config.toml
norm_place = "pre"
attn_scale = 0.187
final_lr_fraction = 0.05
max_steps = 6928
Each number is 500 + 25 x the weight over its row's rms, rounded and kept within 0 to 999. Layers, rows and columns count from 0. Numbers have three digits each. The size before them is the row's rms in percent of the matrix's.

# up: layer 7 MLP up, 960x320, rms 0.106, rows 20-28, columns 0-159
# down: layer 7 MLP down (transposed), 960x320, rms 0.0344, rows 20-27, columns 0-159
up20 100:528523516466489525433486495493477503496505495534505501494505498507489531503493523485503493492532535481483483499514470479488489484472538484487496523475470509496507507483478448522465504462515553518514489490531470468479477507543508550516490503503497508477499475488555508487514489516546518464509507512524513530470485510475516458524519502500461515563485482448516473498453542563464501530498476459510470501470518515539514485506493496467520492543465479542472487471524515471450536506494517
down20 096:503505539458521498526454516510486487552469505473543512515484523448500474522497477497487523457504498499510515524517472495549487465477456471477489485493515480485512522492558491517496488468499499488451484535529496510499526508473454532463525505478482471520483533538459481498486498453486515521511495490554502475511478458438506499513496534490493493471490510504468513516515495477512488507470491548484495501483489468503492529483567531523494513476464558528500528527482500517521465503534487
up21 094:523521493440512541506480474507494476530514472532533477496523493562496478546520529530501479519528480520497548499496528476505496489529483520493477492518539512483500514508509500542459489475510503508514499464546503488448495507524536529545497476458466519536495487539479495489480511495507487514535526471527495527493432471512521514556516492524512465537483499516516473500544515483497485515474538470538475488525515513477522493492502513530502500489511508494520546465509513540482529468527557
down21 099:514521538525508534488505489521481528488491487492476516496485495476479480496503522460521488530503499519485524515510484519507482527522528541498501490541484488516491476469498489485499520495480463458500526523510493544513505476460517515514499517535513512455505487501506493546482537531462501508521497524476495501553469499500486501537502480460500523443461460510520526505491445530509509464506521481456527503496475472531520536495546534523470530513473528538508481554501496480543467500499498
up22 093:513502489488523512506484505498492509530430499491477482511478483522499463524500516499509485472502540509483489521506483498445474499520505484493513498475507509513506512494498460446474534536484504495513492511518508521444559476517505516453457520512503503510498517513519466485518504471428539511498496483506489490496525516514542479523545503472489517556530523468547463508470500541446500525473494503524489480532517511497580518508540489472514500450501476496547438491500494463490459509483507
down22 092:511492495521484467526498456555483491462517495515527516503510522487531498518516464528475513497498526500490482517518492460498512496474472541520516508504462493469553491474470491502497484474485515505489452506479544524491532487550522466505498498533481530471493477470511455533504487529485473489494493462478481481549548494544480499497486523475482479484497443545513557471509538493485505510532492485518513475537483480484494517448481528493484528456488491517493504528514508482528509530471519
up23 099:504510481523483524470488510503492489494552474464497489540461538493510495534498478522469483491527475534466472508519548472537471472475513512512502496487504485517540499522476519500497465519458488520449475484560505516493470513506510516482511482475512553486561498489555500511473522465517493546495520465579488517524486488541526471517516506513482477496554475506497481511486513527498509503492440524545474491499524551470542509527499528469493476494536502527565530480522521494491486524501499
down23 095:476470497465512524509487502527435529541463508528495508492473499439514502465509505503494506497444485455515536494534506495461491568512467449456488502491535496475514494510521491473516540510504507470529546480463456511491550478504525514487489521507517466515467536541515506499497518507488478511514480511460492507508535494456465520511469487469496505478477511444498486497485455455525472500528501515496528532497502482478489525506481477551528512511463520511462471482510521497466469505499494
up24 104:467489473498542510510524466529488506513518475509500472509441493501480495515513506509529520483496465494517504512505489473509471470438500479435552520478507472483488457491470457462491492515512487455466508491497488496472463467464499462487498464529512514471484520534485484521505491442525524497487510481525444519491530510497519500511451473483487500477540520506513560512475510518469446505487521522495480499493438444473454457498495521499542515481496526489530492487504508486539525483455469
down24 101:518487491501499525476489528460511494461510479535487492539544486502437491508535509455495467486461493531490521505475488496483531516514490461508513471490507494495479511518502484501500511490497512544492522515485471513534477496496503449480496543493482499507490465479512523560517507538494500540494593558538482512538504505536509522498552474496462501484507513449524499528541527483508526458483496508472508519506550512494510495517528452493481508493499435535467463503472506491544490530516492
up25 101:442527464500494501549490517477534521492479499520525504522463492517532524474525473475503467495519454526455550524471435513508480516457509497521509509478554501506485501479517473453476527557518494474511501524478547435493495511533447528507512522485456465462498483512535540561542521450546509507517524490508548539484473481445488448521473547494518498465534499478485502500475485484469519497516515539509515475522504503478510523493527499509530498477506490479503511503509497516457467492489511
down25 100:516481508493487483499509490493434494480528487459486519506528522512465452497512478569484530490504502486496497465493472502505531510505487507499505485462484473481558512505496554495501496492501479542482490461524488457545575482488536511497495484468567530461491526538490439501507533487486483525468507471495499487482517522520502528489481485504501494495462463506467533473505506496507487483471503477511523454470515504541478511482498534495480459499521521491515497515461504456537473495487504
up26 087:530491461483511427509510486556488509502504522469508477525497529568521499540512504523551505480514504494501475522487506532522496480482517483538508526481503497500527558453509545503505537474498525500544462500472456536481493524535500539460484516484463534440489470473524487543426500527489494481490517532513494501524515505474489505552483453471510499481502481494524475499490506507497492528453492508481477469510498482500482500471502496491473494501538457492525459480490498501505467521526476
down26 087:483465510490496547521464507471508488512550485519458521520470523470489499488462476517481472514482510477485470491496527479538527466503457497511484498505513501500522533508485517507568491505478518482513529478498484486482488490495476479521476505498519484507508529502515496464488530530515476483551517493462501515487484421522502518508511476495489513514497576494489508488510483501503478494508517467529476530500509490482509461495490466490498523511529524493466522457494455473482560464482525
up27 111:496497467524511524475513513480529504498507508493467459467493523503539478502504507525482492466529517545512539475503478550510533490522472451528494520537490506544472503482435492506483479510502540450496467519532529461501504490519548491485540472489495474502480496485485481444500499510562467474523489519487482457482509472496450506513509466514509502529525469472501495466518483491530503436515482495500527534494482512484483483519497504504450506523467481519435464512527561477497565468515526
down27 108:492519507475467470466507495526530517510515536506547520486485494465542552554499516459512502566488442479489466463502446488490486430503524489499497522530483519478514513497498547505490469493509428522492486487439518527486496500484520534536484468516452523528498504489492512523513477500493498531488438492476491509510516504498492476507518488473492496524490502528479493455507513501519513499474495452522508527475483470538483499457489498450484535517512471509499491483501485457500507472500453
up28 088:506516486506518533484498503497507505522501487459537483491540538516517526482495514506503494548476502501501525514494543503516505492479489512487496491520492521458463522500460525527519517482487493482453480502514501469491505484484531532475521490500473495525554501474524479458486548552478515439460470510529488494500501500561483482485538517510557474521475517500511495491504498500559457539479525518510503494504515479493490518542499487530499505527489478475454479464527485490506542467525461